config.yaml
n_layer: 16
d_model: 192
n_head: 3
n_kv_head: 1
head_dim: 32
d_mlp: 768
vocab_size: 8192
activation: "swiglu"
norm: "rmsnorm"
norm_place: "pre"
norm_eps: 1e-05
positions: "learned"
qk_norm: true
attn_scale: 0.177
bias: "none"
tie_embeddings: false
parallel_block: false
init: "uniform"
init_std_qkv: 0.0347
init_std_o: 0.0
init_std_up: 0.0347
init_std_down: 0.0
optimizer: "cautious_adamw"
lr: 0.0024
beta1: 0.9
beta2: 0.95
weight_decay: 0.14
lr_head: 0.0124
grad_clip: 2.0
warmup_steps: 498
schedule: "cos"
final_lr_fraction: 0.1
batch_tokens: 131072
seq_len: 2048
doc_mask: true
train_tokens: 581200000
steps: 4435
dataset: "wikipedia_en"
Each number is 500 + 25 x the weight over its row's rms, rounded and kept within 0 to 999. Layers, rows and columns count from 0. Numbers have three digits each. The size before them is the row's rms in percent of the matrix's.

# layer 8 MLP gate, 768x192, rms 0.0705, rows 67-115, columns 0-95
093:478488514492468479545472492491549494483508509489484457449506514503512479476505494465503498513499471523448505482480468510514547518473495479475483506540523491458498495490453510554546481500460491486553503529506507493447467485523476509513525477457476513526494485507512513475480517504537468477
095:486482542510487535494494475531462532503516524506491484495531520479558488517505509523542449522514502513486476508521552525523433471464486537497509485560489495482536462501520522540507504488486532484450464487508520465487485508520523500517497475524459534523472494504551474519513499526507481520
113:541473458485495521536505494461504502499440526467507521518517487469437474490487543497511533562508499453475480464512506529543545500479517462487479511505471494486543514530523462481505499494509521494515539503536513526496499490495496545493450538488489488478537516534516469508521494518449538525
091:542491530518479528524520497486563494499474484501483481484489486515523520534460518492504461508450460522521525465481551529510530492525516455490503523455504500480529520508542520478493459552442485475521464532470466497461541477515505508497484445464524491497467518506503475489486508505488460527
087:536515513479517494526509503516482496485473512538485503478481477487515575492476496483477500506525480521506537528466469500518512490539455513487546499538541475475480490519477502481510496489511532558500517460522491508481523501495524491497468484498522495549525514523463530511552451500449497497
112:484492510504521493522509519485473483501494503500507506538521489522476515508470502469482504563518468547537476466498487506533509486510484517448498478521512525473485485531537459535490517507489538488512528483477535513450501452476531481471490519463506498533475532511526489498526527504485522512
108:500474514502476520448519473475501495530506530482499449473503504494481510508528513486524478474518509490496496464498485564488490501531508495482494522492550523507495534545498511499487513477483499492499516515504507512480464479540519463517470479484463510542465504503508526469493456469495502478
103:547440507497503497504492544561498496509506472537484507517493538521515514501522521498549522494467473497501497485479515506452487489500498444502480512482518472475547494502478517459476500529503509507480476494524510482505514498489502524502516463508461472551545504474499481413571482520505529477
112:552505463473547523498507494482459480469445509507480487485519477473478481509496516484533505497464523511546512483490506538503525490510506467478514495465520467495510481522519458487494535489507493490493494484524494521445521498517517499485444516488515494548512517517511507494553467517500471530
098:510525519526516519448517531492503501492473516519509515547518505510489493518505487506484518541492484534489513498459501471549538535503506517523526490505484506559525525508479547491503518524512497481538488480546491515460528482487522512498527476497524474529515518509522459535474549498493557493
094:471497546506515492486502466514513510522478503493517514499498446531557504497527480471492513459456493491544495532453482541482512488476513498492488488471522507506490490510505522522490497463453508528496465509490478501501536475510501495475483485449538520516512510516497487518523498502498491491
096:462505535484455508490481469570508513492507507473499507455471515497471491503509467488478494465486518494513514508531530503454524496476512457506502517536517492512536477551480504507526499475459489483495495467494531513478510481520499539487530494479515486506525489481496463516531491500496530494
098:461456499493513525469468492578498494522475490469488500541500486476486510466495497443507529483507524485498467555510504512498460534478502478498513495485467518503542521488491489456479504513546522504522487516513497499480509491519524561475506494532529458514541527516497519519515525491523504522
116:497553447472511519503486534487495514489458479502487527504494485480491482467511513499468536440501480468535535499488517538462555508491506504544476505481538494486526499455505491504521494512484485493554486462534499551487509491491512512520484468449497469522511521509474534542460514495560469489
104:515498501518502508518501492489496522508492522523491500508506529483506460520513522465553500507567524474471528514555496514480513505526542484512509504430511503481498484495532511550456517497510506525491478487485498530474461496478520524464481480482540454519495515495533515546471499496537515479
102:458486490515484492574483479527550526471534480456479516532502458488460516513491480461487496516499512505518492530504534496527525531505530491479502514461488510505531495512543541484495482474490488532488479525505537540497537489507511559505503462512487528530508492515483430522491463528502517549
099:487499437478516505518584468485527510531494453515505491509488535513527511496480499514507528521497489529546495457521544516507515557500486463481476476523536506513532531439527522479519498506512480491461515500525497485485522518486519522497499513504499476481521490512518477478486444485497517516
102:509483475486470511516491519522513486513539477512505534520517490499470488510511518445436475496496510495494499486518505513484498519541501528507468483496492441547534546506469473481466481511515502472533537480520539469516533478497499519512480512484522504509529523523482519508521489497454511490
104:524457508472480457517501512489506464485548452505516499502484495511522511457525508495512467528491488520538493499500481501472519500499475489479477513501492521506512476521514471489492519521471480499485526481496552495453493513477469490528506451541459492545512457503517521471516418515497537497
111:446481549541491525446518520514500504526472535479512514515511505492505481525501517495559476479491480518490481534564500506531508531488545475507498507500482523531527476508492489488539515513510524499495482539493474526516533517485480516527514519527495524443483515473528470527507468490443511521
114:520488472510488520502529531495481508510451513496515430505526541475492488528511518515472507532480514486526491479466512542479450490475557489533509500504498458466470517500508483498482500524526549503482510521495463502490516507491504565494514521551508481526488488531534439492503514521514537506
105:545475499503492517509474484511511507498497460533510502512514493495495484534476537563488489462493509566475546519455528495531498485484534499437506472495490470485511518542437511485483488525482498471493490533509516501493519493495481524518466460496506508477475502533494492486521480517491455440
093:492477494514512482546551513442518507474453530508499483550485507490495504527526499520486498496497505514526478490487491454455492553507474512471461495504480476512522482491468496500486536500525521523530476475484533520505516508496495527495497492465457487502522507544532450531454545493504521493
104:442496503502500475530464463478494542511493498520534522530493485505520494470495516475449500475481523522481483489475490465493543505505468494496525496493467539482522520487525504510460479469487455525514510498478472540537466520530516528445469518491489512529553529475463440504502489526461522471
091:546491504496491513479502451526502495522552540495512474513520484493510516500501530518501524520479487510501552484511491520510503495482506527538516516479492462517476510495515515541514510480442518500486510540502488501545520525490522506532488547517501511464482518512505501514509520501479528556
106:500471532508494499506469500496526534491504502540510534570506501486536491475479500501517481540522485499531547506488497494495508530509491494494492521498480489478580510485481492489500509527449549500511492522503512482482534472478513560482515534460555475513519522512528490480535532500493492536
092:480460555497469522483533473513517481472472513495511500519525502502526512556500503528488526518484487513512510521501494484532518515501470484543475507514495531503554499567497512523463486529460505471512509522514541524453547496503486511527449484482505488472513514505533460512468524488530499460
103:505429483495476504548524501500517502436492468523496507480498451536513508495502472544487508541505536506550504516510523508512494484516542481534479483550499471525547520540507465510517495501458526515497495484487520502489543512511514520530547517538481501528502517499523491503508480516545499502
097:495506475450541497473510479495457507453508499506469500535520511490483501505497512520539520510522550472528518529481521486550477531479484528508536529531492466442500515489477492505506519490530442523512489505504497498519486506516501520466527520509511491514478497484539499516517477484500447547
110:480508527535487470471504516542492509534511476460519495503498502495502513485504497491457464502513476484526511503499512499482500531448534496522506466531496527458543499481514501496527520524483571459515493508516492522496534518480500557511506553502504482492538507490551488491533519503521474503
107:473493523557514497489534474448522515493496537539475494467515524531497518512506483513494511508514499479520510477483510483500523479456497490481497513481530463492490484513454417522468504505517495486463524474431481493476513485497473474509494494510533573475472496512537466500480533490500476526
097:490492509547482514530489493527547503518433537526502519494487499519502504523539480481520438521488473460522489498503488514474519539543509525540519511535547512491505478474520470453518495533471439501527485469522453519504470486484478521507504477492551500493481529512519486544500509513488465517
104:507497491484488571505517523467504485495475518505486449482495558523496471508451478506520508497483509506530504542478488504538488456482499507462496508490509506451502508530522519522518532509509488545507528515500527513491530453495495474471523551478484516490490506508509500544510409504516512505
124:504502479453495489531497496547469512511520488525520483518505515487515531515530516493478524468437532474482478514514529513482499504473502502501503498480481488496485504449520516474484474508484457543513470522540478500486478487510501541474543441536500473513521471528502438544528492490503528512
107:522501488510557510479508489510485502507512494502503468495523471472514541566463486521473501476533518491512510474523451523466461511503514546468530520501508514510461491433502490493465506505478505442524481482535534525505462512507519554488433488519488512531536510509483504540519516487509465502
106:475474466512477533484502517532470494476528518448522466481463522508504476501478491465467517525527464514475548480460456525476528439468488493522488500533509497486488521473502450508480484499475551427544521467490463516523506512539484460472480489452532542530523522486513469500524468496488511507
102:440502527527475485529479529520463485513517474486492564491488492513488482504461504510509475519471519474532481502478501460494487539479509486529475474471512525489516497532494496547503495476493522520478522509480540517507520491505496522465481505504538510504427491506519473487525487487517531552
101:533470478522499459484513459518514514502522503505465538512495545506498518487529491496522510485467496516493515544531488502532494511502478522541503506485502497485452462528471507523552459523523528553534491498488459496537523483498529466498514499509458503497509483485502478477472508483499520516
101:521520528462454455497492479537528487526518511530509500484536512503442500531538512480502516528523477511496530466510496456482530552492464501557510514507520531469503510513490538476524513537531494466476493471489505526496456523499530444485518508530543533527515517493536511512469515516488481494
096:516509481570460528513509518440536490510475520515457503473474489512480503527496496517543491523469508512509505481468495499500510529534508506487521511517516488507473507549459513515526494544466470506537498465455503518485520521497483438530503485469530504432535534481532507449446497520497458466
102:522477510468509488502509524490521474474480479503479513498479479489470540518502482504488516485497497509474494506438511537507469501509463469514483492543474460429468457514531490512493473511490501538532490507474497496482529479474491471499473491545520515511489485492455519476502511482504519523
089:489473488500501498513505510471449502448504501490510533491528507472441456502471527483460489447511491500528480493504505519497506481546472515502538495532483510492472504519500480539556478476510528497553500485490523477517492485515474486519438495516486509493509484536504500497462484493490472502
128:509534498490491515474569452525471517505505516547516472524509535480480524480566506485535493488512488527471540473560480548465500511493509499551498499488522489537472526477479526509525471491508505503500492499522464513510536546512523510500500488519528450528538490506511492471530496504462518508
102:474431474541488533483501512505473478484491477512504499527492522517538472532472538493462485485496472512499532504454487458499511516529457491573488480531463479489495551548524483460527516484491532479518521469515478487535502492507495506484477490472509488521529502485536436510520495492528551508
105:491500544513516484525492497480518547497485494485488536524510532494520502507535504518553502507498493499532522512545525477526491519478523488486520527413535516446535512480523541500485515521475454519498454530472485533490522486506507544550499526472521537521527539508508509504450501522480523474
092:529532506496473502560492475514513527547432480523546476494489465498477485478463516512446548473493517495497501507502470500517458493496466473477505491486503488515556497525479486513492489476462516526525478486489523536483506514459497480512465511518478515533534519493543505525479489510523498522
118:478467538550521499527508517484500511480467530499490474515484527520495507531513457492443551537524467543534513513492481462502470494473487501471492512508493469489497490545478503544501531495489519498519504454469515534521487463499495514509460502484531544534474521511483470491516541488492495484
112:474481515486475486530490532490497501474512458535509570515504530504542501478487504515490486455481501510541506533513500461472481560492445465549495498542517510452476522490549511490498476517484522523528486485476497512486490475512508460516496493473507446490516507525494528454474507494487545475
104:490473476510457510493506480508478507503493509522469535522501509497542502466521514508454522535486498493509488493469507535505480469502523524498493507480495457489497525526487482525498502507505520515514524459506518502480504494500532475446503453484529486507548521547518468483535479493434500535
# layer 8 MLP up, 768x192, rms 0.0645, rows 67-114, columns 0-95
095:495473466524452499485462496538576508484520478469516512486439482493473523501499540495492479517469463476489444555500518477501454512507483472534494488501519514522470518523506480499496505521503462489466504512456520488466508511517516493539514515491496509517511503518477487523520469505462505525
095:528511532477495522510459460482475494541540488444501489540509491498523528496451507476502510494520529513490495489465475544551505465497498496448496525503493447488507497536476479438446476470520467502518479476508527500506505495494502513488526489509518460516514485489474489456492493541492485486
114:492477500442499469480476488502476507525507502504505489493488479470512520534515486534493543525512493498517509470522538458473444477491471485533492510510512510501539499482486496477483468523488501495491505541496491550499529477505527517547518560485514487464509510511516540486534491503440518512
092:475538524525548496493489491458428494535485492513514504524509507486495543480535501509483495448512513498506486529536511487467520526488524519472498494502462532552512503463499487506543512468526509559485515442497507494516467540463470526525510491547466501511491465482522503549495478491503515454
091:521520509481528508470489513503454520506496469517511506481471526509486513474513522493514483498518482521504523513500501500528485508506466488470508494524537475543500475547538526451507521510482523530488514483523507506499497513476511480485496508574491501547486504514492505534550498515527489507
085:489501510508514513511476506502501471501522465443493519468520474526523504511471491515488494491500488471510465522468483464559481488520484530460482497494469505485554489533486437524480554516480512469536482488503525448501472466507496485482476494521483494495451532481513542531486535471516494505
099:510478506503524518501504480523484494526472490503512489509519543494499506467489527515507495522470531470542544505506488530530506526495528533539479489497501494519501514502533506473515512509568486482481487509512511496488448510496487483484482522484467466517476475471472528515526475481520473537
111:496488511486451468484494518543515469481521481471509510486506519493477473522541508505463505499536498503474525473482502534465487492494500491459489499497506488513532459517534493471495517527464450484478483478512487510489450485515453495480566502473517480537484482473535458491508504508520504483
104:496497488519468468512533487525506511540539485516508491499498559510495559488521502512471485489494466518457464498519473465491462545514510497511482496509492536510432489486485535481535493543538515491514484508464508492518438531489512505524528498523483508480502478520486487555519537508507506497
102:492475522524524508454505484497466504519518510482476491499518493497490488479529506483498474508487515488450499505521494510489476475506530490521508533505476488493472497471525529516480479498539514486492495489462467493534513535528516500476536471480495445465527486504537499469536469496439497538
100:526556443494518484478532471517505491494509519443525556477505511495462483446509501500522514551470488503541522530518507547490487483506529466521496506467486480475522512509520520489526474503451500455492492504514530512492501519542468473475511498460553496491509545481536514454518542512514482525
103:520510437525492527517533497524526498496407530491489496536520512491455498511510526503504528521533499503500470482500503554540492538496474486516495492510523511493505454493505505488458491507550531499523522536525512494522474489502488519504526472495487519467522467517468500527469498482491530475
102:513484465478529509505509491495501488485506543535512477472484498486487498506499511494489462515505532498510506514488502449479472495501488504497495489547494528476456528441514480507496488508496478528491501474474497479531565526529494492460520533543499503517484469471496501448557475519525513492
105:503563498510484485505515486434483501439449510535489524521491510514485482518482489530488503462457473537544548457528467509480502481527512470526490509508554468511487501493469520495501503479472524505505496466459490487545516485511490407497493466506491449509485490519503498510451468490523478452
104:482463485516458457522492524537524484495514501505532524536517479469522511493500509500481484452473480475474472509527517520548492508492486452483522496526524520559482504514516522455530467490520500510421507507502479483555510520523481504511504468535502444484487493478497488514543507460534485460
102:477536469508498486458544495496518518509515471570510476491478532479472541466508511514467502516565495508533492473516479526502454464510511488512518509484515515507519492489518494475525474519479480538517502483465516491544509523504476500544499495474507566485503519499527540512423505503478487512
100:443507524534507495478550511481480507540494448492496530527513436495486484502532526508468492542522461466478482477483518510490531469469494481539534468531494480510564486514499522515494460506489502512526501500506503491525477506487548512511497477499500492500478521504492502508516443526504497493
104:464501487506492508509486523527461474531482512479485496468525481514552518505471491491484515529495517477534482487497512521497497475485483489547524487457486508492461495520482478510507532528512495532488497508465462466445536520490512472494454513468429562535499506468513450480518497476518485503
107:503477540497489490504511501502525519456545541468507520529474525483501479500505517496500492485489497516548494478515504511484516523462519493504527504501534505516496516526521538509530446495483498501508456500526547503436520537516467543544467430474492516504540467484492462520488510513494478459
108:496458490515542481512463532549482498476513493506486523524515495526470472502519507481542480452485460498469504512488505492477517543554487484502464484467502507460503450458567535500499479490499505521492517514487467515496527487514480553455498515459507469520489497521494477533514501502528478508
108:503524469476522488538513453474522497493514495485492530489508534492506527500520496485491498567452503513514479533466496520505454519504513497493491535542467569516521486469485510468491542491459481519478475526500462463491482483517535461541530522502507498501493478491493543492495505488487499518
104:554503488536465488491461530474517492501497477499482522482485437488502497462500527520532494468502489460540465474510484526520490483510495522548513494502514539452471518493520506550473498497521565467515508483458549471505532517514478474519509522542494503508486518491526526503527500483546477527
101:489518547516495509490470518503524540507480520464484519522538518506520531483540466499481510498513462503516506476582488447470533513527504516506479531458505506519494534502525465547512517570485543503468476515468481532528493500524523499531484509508541493423514484516528519484498517497459506483
100:524497469520498516469487495486511508445499565478488505471486495500501463483520500500509518490493530480530520516493457497505461507485498500488517483545532480466486495523457549492536552525533497495496473489478507539516544461524493439511522477477450474463488501489499516501483509489498505484
097:530490439453482511482513475499496528515513523496455486521505505512568495500462474540496491476517518516542548511494503517499485460502461480514517502511522465501506525499467536503447525501489455503503516517496489492509488457513509491445507498517502502480439493501497510496532487482505522502
109:509492502553489503466552518507514466538460492491485476507523494514479495499495514482502533537513482475512467461499521509492479520474487483530508519462517509510495503515446492474495511499487510473537510506515503457455505494532484448521538464532515541478536519476526527519503531514495445486
094:476540508451492570514462526514490491513519522533493513479488512520473512497466476527502495555498470496503486507494511510509508492510502547523485486491511495464491453492500491506485500498485562562498523511473494513524475474493488528546505459491531480527529498479492500434505522503476440490
108:487533572563505495508526505515486501506470493540512481542477525498492482489533497513515473530554488533519497491531492498503526538466477499485487485521533475458504515530481476507520476521545517528475478472474491505518492553502520524503541562505499522529536555529493503513509484510490505511
099:472508488535480513500472501498508526505496508526509464525496521520509437507510513471534512506507506504495540523513449505544491505516514508501482508505496583475497571525480544548486462480485521520503504492511554477498493483483493509502517521507530462505464491517527487503511445521499521519
113:469512488484534455463508547499492507482539446488504457515521475520470504525493496495436482460551523500441458516523485477513494496466508510486478486539505541474502531520458461511507525504481522486523495476521469509493518490532465478467522555484529507521507483482538504512507527500532436499
104:503541502519481515479507501496494498522407527496508522519491506484508497487502486506530545499468503474499534497575475542486556489500564526489508493483499512489509504489499504512532517493502518490542503498460483515522510490512546522486489497542497488461549501510544505468451498481485499525
098:464477496510485510491558445498488478528495498471490504451500527469458521479531510480509513474496511528488503537517451523530469468526552481496501522457500458493493514516527526498562488459512552517457500521485488463479489522516507483477479481499477515539515482499523485457494490479530553524
110:485492527491555504504506499494491507497511477489514498502502469495516497488525504530506489504513507529513513507523518453479499495529556501494503510488493462576456496489483516474476484523553465538525487492482481526534472526482521545523479493483474470532502523501515497527545484509488448506
116:494479541534491493522486493478509484501470513512501493546494496520473466422467503482530502527477505478558504475487481517511514505532483491507498500529530557552505498513510481520510506484523527462520544463504524544446507509518525498528446489458522559508481522495497543494497504471473502478
106:481524508508489504503513481464521510522490530508482494515497473482512514523459517547453498503473493491534511480497507483519456437491542524477495488487492502462480488521478487545470500503521560473515498496518470471501512501505482495539487490528489515492427484488496521536546514516529502545
101:517536478512493475475544546516468518519528526464507495520515509488491507514473507485449494483527501507502507510491524524480517538493496504509498494476471520517460509461474475527518504511507507479515498469508460504521509516539519485501511508520473491509460503489484497495537520510480477515
105:487489476520556454495493492488494500504462496538524479496488515512507522489489491493494550493486462506517484499476528461509498482547513519480497492520539504509533504514457478475536525501449465499532536481470463475520504525485534522507476497523496534559487512501511505488500524509466519505
103:508485486500471541533497481475493494524509506526521537464536500489489543544492510540491453493510516497516463473527495518521479451516473524476472497473510475484497505522483478508484499466542530507532505511540533471505523499525479472481522474480467563516453507496489465483507543525501480526
105:477466513478519512516553491514521496553464503505470485532510538498548481486517479522535498449510484484528518490471525499492482485486471497454478501511510555462527515503540497516493510471501547536480474474524546494520498497485502490482539487517493484460504490507477483481479539487543578476
096:514509491508482502505451495554484493489513503454505462474519494516528460486441510470474532507526477503520477485491462507479521477486489485530478511490488492498520473474542469465545513511477540506480509467523471493493509491478490539505456547508515505553521494489507499494522509516539445485
108:531502501472510526487536490478482495481500462472488484503503493521491504495495511485535522483510512501482499517491532504535502510485514469494497510510526432465461469511503482526508547512516485472508519511495509443513536469500514552480501487491512470482492532490485528506511461495469484530
094:504528488506530471526503491531511511460449499506492487532534506471495500492472488478462463544535480489527518506492481489551537517523480486492505528473474466473491549530480467525545554514466515462535496482509468515482488478495507498503481526501512509516512522519492484507462572524462516519
124:517540485451479465479490501479468532532495523484498478518494479479504516495512480533500523509538510460465566528511477537447494515518523526495491509500494470528482499490471527531489496473494441520490473500544485466538534494514490504505510494485518476480532522498510506475516496528481521502
101:481490517469506554514482503478507524486554501534507486492500556471498493512534500510490510504478513512477487527495520444507540464477517478469495506495507469552521507510465487526459509486461486525460472466517492515519498500491486449504514518534525502466492490517472510526480484515475461490
109:463515455496512447494510494454490474463501559537505499475503509494469442530526504518447523482492496510483559462514514487457518514537498490505516506548492511456551514517511484485495527496484499483448492517508519509518497488502486518522500529488535497490507485522498511496499530487514478499
092:518520495495479500496514461480497487485512517459459455483504507500531551493467500541507470492511503528481496503494488486510515525540478487544468511506495457490535514479454502510522508531529558522494494475493495488487487501501492514488498519478487441470507507498498541531419492515547476476
095:440440545505527480506529535491524496497467536487520489480495508489527538532509517485457520504511488517538467491481526479543498467484512521490494494489495511483489503546517454502474519506493508483525498508459520501480488523504511476479530516493502541507468515493461431568464535502480492479
114:558497498547509507473481495475511515516518543475496480532503519454472480534498513458484517448471508497465497524516494535542509516522470513478496506488527476564478482484439532517518504471543507488462502500519563476510554485515499522454541499482485530509500476463520506525513521489496539532
# layer 8 MLP down (transposed), 768x192, rms 0.0663, rows 67-114, columns 0-95
099:497495518531501505474507533518519516439504499511476486499501515516450483545480508489503526517501504494505536513504505497466493493480474523537501507460534451431521465486453494506541502549483474514504512486493464434502525466482475495465518545535490529526522483500466524503549496518506480563
097:452482480491551515461477536475519513519492521540506473476521558506502536465510523516489535482529478476533497521486487489507544480498453529428487513540469553513493511512469488484505520495539483487546514518488471506486481507498500486476528506494462521472489508479536493515523535519491457550
109:479518493536498498506437514534503498477530501500517531514489526492535475490527498515496561508495521542541513508500539506492477503475470501509497493488527480461471481520517488477539468516493543465510505502504467524521549476489539491523521513499498497489487521496565497490496528492517555492
081:528504480510469484486464482483508500504518510525519528482556493454548508525499507532484494483489497466508468491557529520497517515517485471481493523471520540538524482533523529494517517487474534493453489474559504494484495542502482541555476498547479450500481468441496472509479523515523483512
087:490485499495500462507494512475492487530486455507476453545522524519510512548503497481483526538566517478517524492487520443475513508528530527502524485449510482553511520551507473456494485508542505525508481545473527480521531512487498490501495481482539504544506506481530486477489538514492476530
082:524500509496495507541537519516562497488499490470490502521514466519508518512493466506530483520561497489528472511482527482488492478519507500426516465507469529472525519514511474471453522522487479483517493540505488467506516480486475514479504494506480492496486518486509515513505517506473503534
102:503505503477479528490494541508508472530506516486519512517487523492514462550465483530529520461502503556512520504466455522524510492468526520533521482534465542511525547513469517517515518536528501448517517509498480519489527460505540493439509494533510468565530479498520464438488494517532491509
106:554524474507462495521464480495511483495467524473504498506524512487486499499524493477496558538529509518462420503542502513518529526520524486474472496490494525506499507476482536485446520533513508505493504519501526497493508512515478531498501540466540525481553522476484474539478480521545530497
095:537527548483493519511496489535446504529506469490509510540543499519496530487475487503529457502476498486528521449470482489517468533492484476480532484482469481508486455481475489525522493539506515472520497456466537573507503516512470516508509509499469460517502489504503496500513491538481495542
105:472488503518495510538500491474488518441524457486487527468508496494502534510536511506518470519451499490505514540532471458502504492511485491486510493503514517482501523489489503539489442478532489510532493484452507458502481502509485530515560459518500490544496482501536500479509473487455431520
107:492479484462550457497494443497506507491483521487512486529503486520474503530503490495499542469528540527470508491503425508542499483509527501465474504477515487513477506494472546474477503467505467481510519507500459443506535503498526501452522470459484519499494498488516478495516461485536477478
101:482539485492477482510492514477494478531498505509476486539506522505493465497509509500466510477435503514497424467482496492503491472511500459502501499473486535508525462504475519536497472497486471494490498522513498531493530491489496521498469506512544578500452528493503493522485506523492517495
104:521478489533526531454533515527473512482495511524540455528510490479513476517477497494545476503469514545488506533523463498508490514463500524478473508541498477425451502471514518523501517409504522464488514477528499454515537510509492488497505530503470477533485461503505483527510484513535504530
106:452432477486477502541491510518502499510540477420496499516546524492512506458560499482512488520559480537511477523546459499510473477484525490474494520508479520561526503527513491467510494450480502479510466527499552485495436476504518519485510525542523518501500504532538506533458533455503470537
108:480506555525528516469514489477499498476510533465500488531494494532547525520467482497511536530469469518497488506468535441484504500483464505498494495511494501490490438503495482493507497615491537479501494500499493515523509507491510459515500484483517494445528460491512498441456516501479485472
101:498516521512493492477492539475522510526525509499528497474549503507550452493481492463535463495454504470493515525437509515460507445509505477520478508475481505483503471499525458508491484458523529507477516505516523495504539543518479498522511470432520444526427520475489474500526544535493499496
100:502510527518488471475510482489485492519528509488487485464489487480501532486504497522454432507447501500473513470496461548537498466472522466489486510497516498508492504493486520498497483526516500519498477483522502466526501496496516493455484484509493486507524497507533537504464532514503499474
105:533497476469525494553503527515534528485507538495510436503499466477452508533500489509555483495452517512534513502490520484476526501499537477487508511537484525494482474548506479498475500429495470490512506516471490505504532477510468468496511525490453498495513434509476522498487502476482502550
109:499505491506554442515490484515481513442480520491509514401503481539503547493487519509481467518489477520522531450510530474504469485480469496526490495499483500497481498497503454525495478497499486522486500503494466502496471507510498484516484497468499496517461530487493478551500466466503524487
112:507453510465517475523531502511480506518475480503490485465498495511480499508515478479564511532467473522486447506490535532531500510473458438478523490440503506502479477508504555509523475528485494499485512526494497534501503506505484565457531485503490498505508529509460509494483491498499518512
101:480513471494565468466519504495521498499473490496488521507472490514489466515485516467523529492508475482457451554473458485493498485490470525517500505505508459512469501487494516513511466502492515513495495524462523520510522479487539497510531484510508529485497533493515517454489499516491508497
105:531521502517478543525485493474541516487504505494484505565503485489564498506531480530458489469503517461475487513476513473469493547525521510518496489504492483495541547522468481480515497499498555472564504507484530506540507479503521510527504514514454477489516468502499502508467497529501504516
102:487455473540534483489513494512533505444492515475499512488480459506531527545497473522452505513504513505541454504484524464500493519482485554480518499522497483515531493496487501514480511433524524506517501498496523453498498523501496490530501481537455506489534496497491490422509473495494506490
101:489534434473472465492511518526470524542467467485487438532458480496505501459476526488482506557541513483451509502518453495513500508484489469520512515482506508528463502484569501501489475487486524509490485508530582479497474540518494508510494497512516528537549490515531529510460503469523509493
098:482503507462541477510474495515496497473496501479486531466497473524459493545471478521488470510510466487494523526529469475522465453508478502503506498489514545516515507494488487508502515493463507480509512498506437457475460496498488514527484442465547504485464493508498525509514455489475531502
101:547419533517501496458546510480497492498489490502499497498499496485521507517521517531546518443538522515483511500451462474555475511507485529508482518540495487494490487471482485520521457494533496534534492476508503497512537517500513481491456481533480484519487524503538498486486519519434530477
098:494500514437473488457520487565496476485490507522489495489496491519494514469508498494460498495452496534472489477522500447501514478520501525495486495510477493524473450469482470502542527507456540516508482510544445437500444507487486518530478492503553503527535510496484500472507541495515492490
102:519482476499479489481483484522500514521502509491492537524522483518519531532490493538525471471499506487489490481503545482460541494489517505484509493512480546490487477517543445482491504595556479470491468505555512509451524506518460568515478510472491471490494477510513462485477488494496473509
102:495508537518495489491468542488522465492499490498482513482501551507484505489521497527460486489456479495471501478485477542548508539485538544481505494483482492514518509466493554491489474486527540524511455508507522546519558521510507526484515488511486502466491499502490519506524478505448448567
107:530493526477513521503508521461526476545541458542488509522521529541470468458496489512499483502538497509500542495519548512480484473510532527519475476490517502509531522524455459500517546496494485493533497529510449505495559524480506479484486486477454495489496468462510536543502475489511457483
109:518537505507518490506539515495476488502459501519496507540497557506440495526511503507499538545514467470490484481470521482487495539471502479484500519489513476520448513518490477478443540563476495540515513502499403493513515486515508521494497494546487527488493476498480498478488490505537445489
094:519544524504556446524486491510491506463498482488490460521535511494573491508545484511482480494461522520501489472501503478494483554543488464478472508464472509494516528475529527528462522533487524512477525499506457474497496529487507528542517535507469493502452515468505490545469500521501475514
106:515498491480445481556523523496483517474457471517513507521512514496473507479454512477481450518506457543528542450487512463501543482454463496523515523520504505473524491508508477499521496566492533503523549496475574545518531508505507525516467506515467507506533456506465492454496475494477484471
099:502467517471516483484490462501458528502479511484515508501486481536523530479523496460462571521460528483464511525503512488482485509482521517507490488482485476494452505491517539488492488494495487497514508473486503490534525537491486495495503476486425501512521495494467513512533449495512479525
109:493467541477537564480535487520501502474492461457484510518530526490500556510502507481511516479517475509523518500533517542495469506477445522528534512486490481489501480525510534477496537526529464499521493486532553560510463482481477503491507498506514512460507475480491535530536501482516482495
105:508477552472528532510481494477523501487471490511517510520518544502443509500495496531521454487481500532500544489522519518540482578508500527485503499518474509522465508560461482473507473467504509525495514519502468532515479500488515541549501481518487487505501485508500534526490473511537450531
102:493502515503483498481499516519492498555494531446497545496523498509475496488460484503562478497463496505544494480494537513509505483475525498511505499452498475505489477503526489531530493538524516497512557534503526457497564529522523490507462523473491453544494497498512471494519501520444503564
104:498502510554520411494503467507477496520525488529505557550470514486479504471485507486504530503456500477494494500473523517490469497530476491509487519439503491480485516482498522487496464538509536512477501475525505513481474511490510456513463444557507496471504506497491513495463482491527502492
108:512489485512491495488507483470505511506494529495463506471507459473529538482470499499420535488529489482550511507491511487492490483518554554502498492522488515474462518503514489476530477476517503535468514537511557498537495507508543507520517502516469496528469457494498509427469531492505531515
097:507522508493497503480491488510473499489535505496496508489509489483490520504539503465485541469474489484510522475471472514487451481482527455501527493532472499516491498515474521524504512486571497511497494499515539510484528485482463568447481461506536475540482497490461487445518512478475508512
110:502489513476543486547530540529505506472487501496521475532471507531465492490470505492448511516502493529489461502505477456505461530483481485476502510491506445493514485506488499503502503469495496486502518457487464513493472520480522500507478514545478507526490472506523506491503513480546578505
099:481511456500472439513543505471505510507476519498486543474500506518489490516486476480518469521487497490539506443519481493504529514541463485490502515511499501486523517494454453530475506506478511527538510502473478444484496510509511478507475442452517507471463527480526514556497489496484511507
113:516460512510523479539509523507533509499483499486485512458519499516536514503511501551507446516513483532566431518459557482512501484506522536464509474482498528453521491479479479485503500499527494467488529495467526498478472529502507519498459455522511534507489498476500472543491500481521478521
097:485543499462470487480458477536538505485477511489508497488488513504552510522493475497515528521475482502509412499463485493483495478474519484498532497498512512470476479498540489525454521450505492463463538495441511502541477506485532522509520445537485513548501453487498470498491488498515485510
105:485527487511468489502465461546495519473508527500509512518497487511506473532468491531432542508503498532474508493486490512438482520497480503485517488522504532529455499497504475493484529458507479489485485499528457452500491500483471510492489522537498507512505453500540467473487531510514525535
102:497466527497541500467537495512472489447474486507484496481502508491461533483481507451466461484574468550492528476473516506514505454494534469520477502508492498491492495485443526507521513517511481512499519468518481478498523514518505511491488474531507490469499515497522565482504556511518502518
090:491494517546517477531499538509527491536496514462501546463524480506541505516520485560511467493555485516585449503477550479515496473463515537503511486519473500479546512533504469503518508481521508501524492522506535456491466521498504461490451438503472508492493489502488499522472494475473534521
111:514489482499484508504472539511494517487513488512514559504517567493536489475505511462505476462500497530526490519512500495494528508513476521509495511485513496472486473489506504527522481415493527528518517492496522511507482512514482480497519541494504491524496520484470489538494507522553562459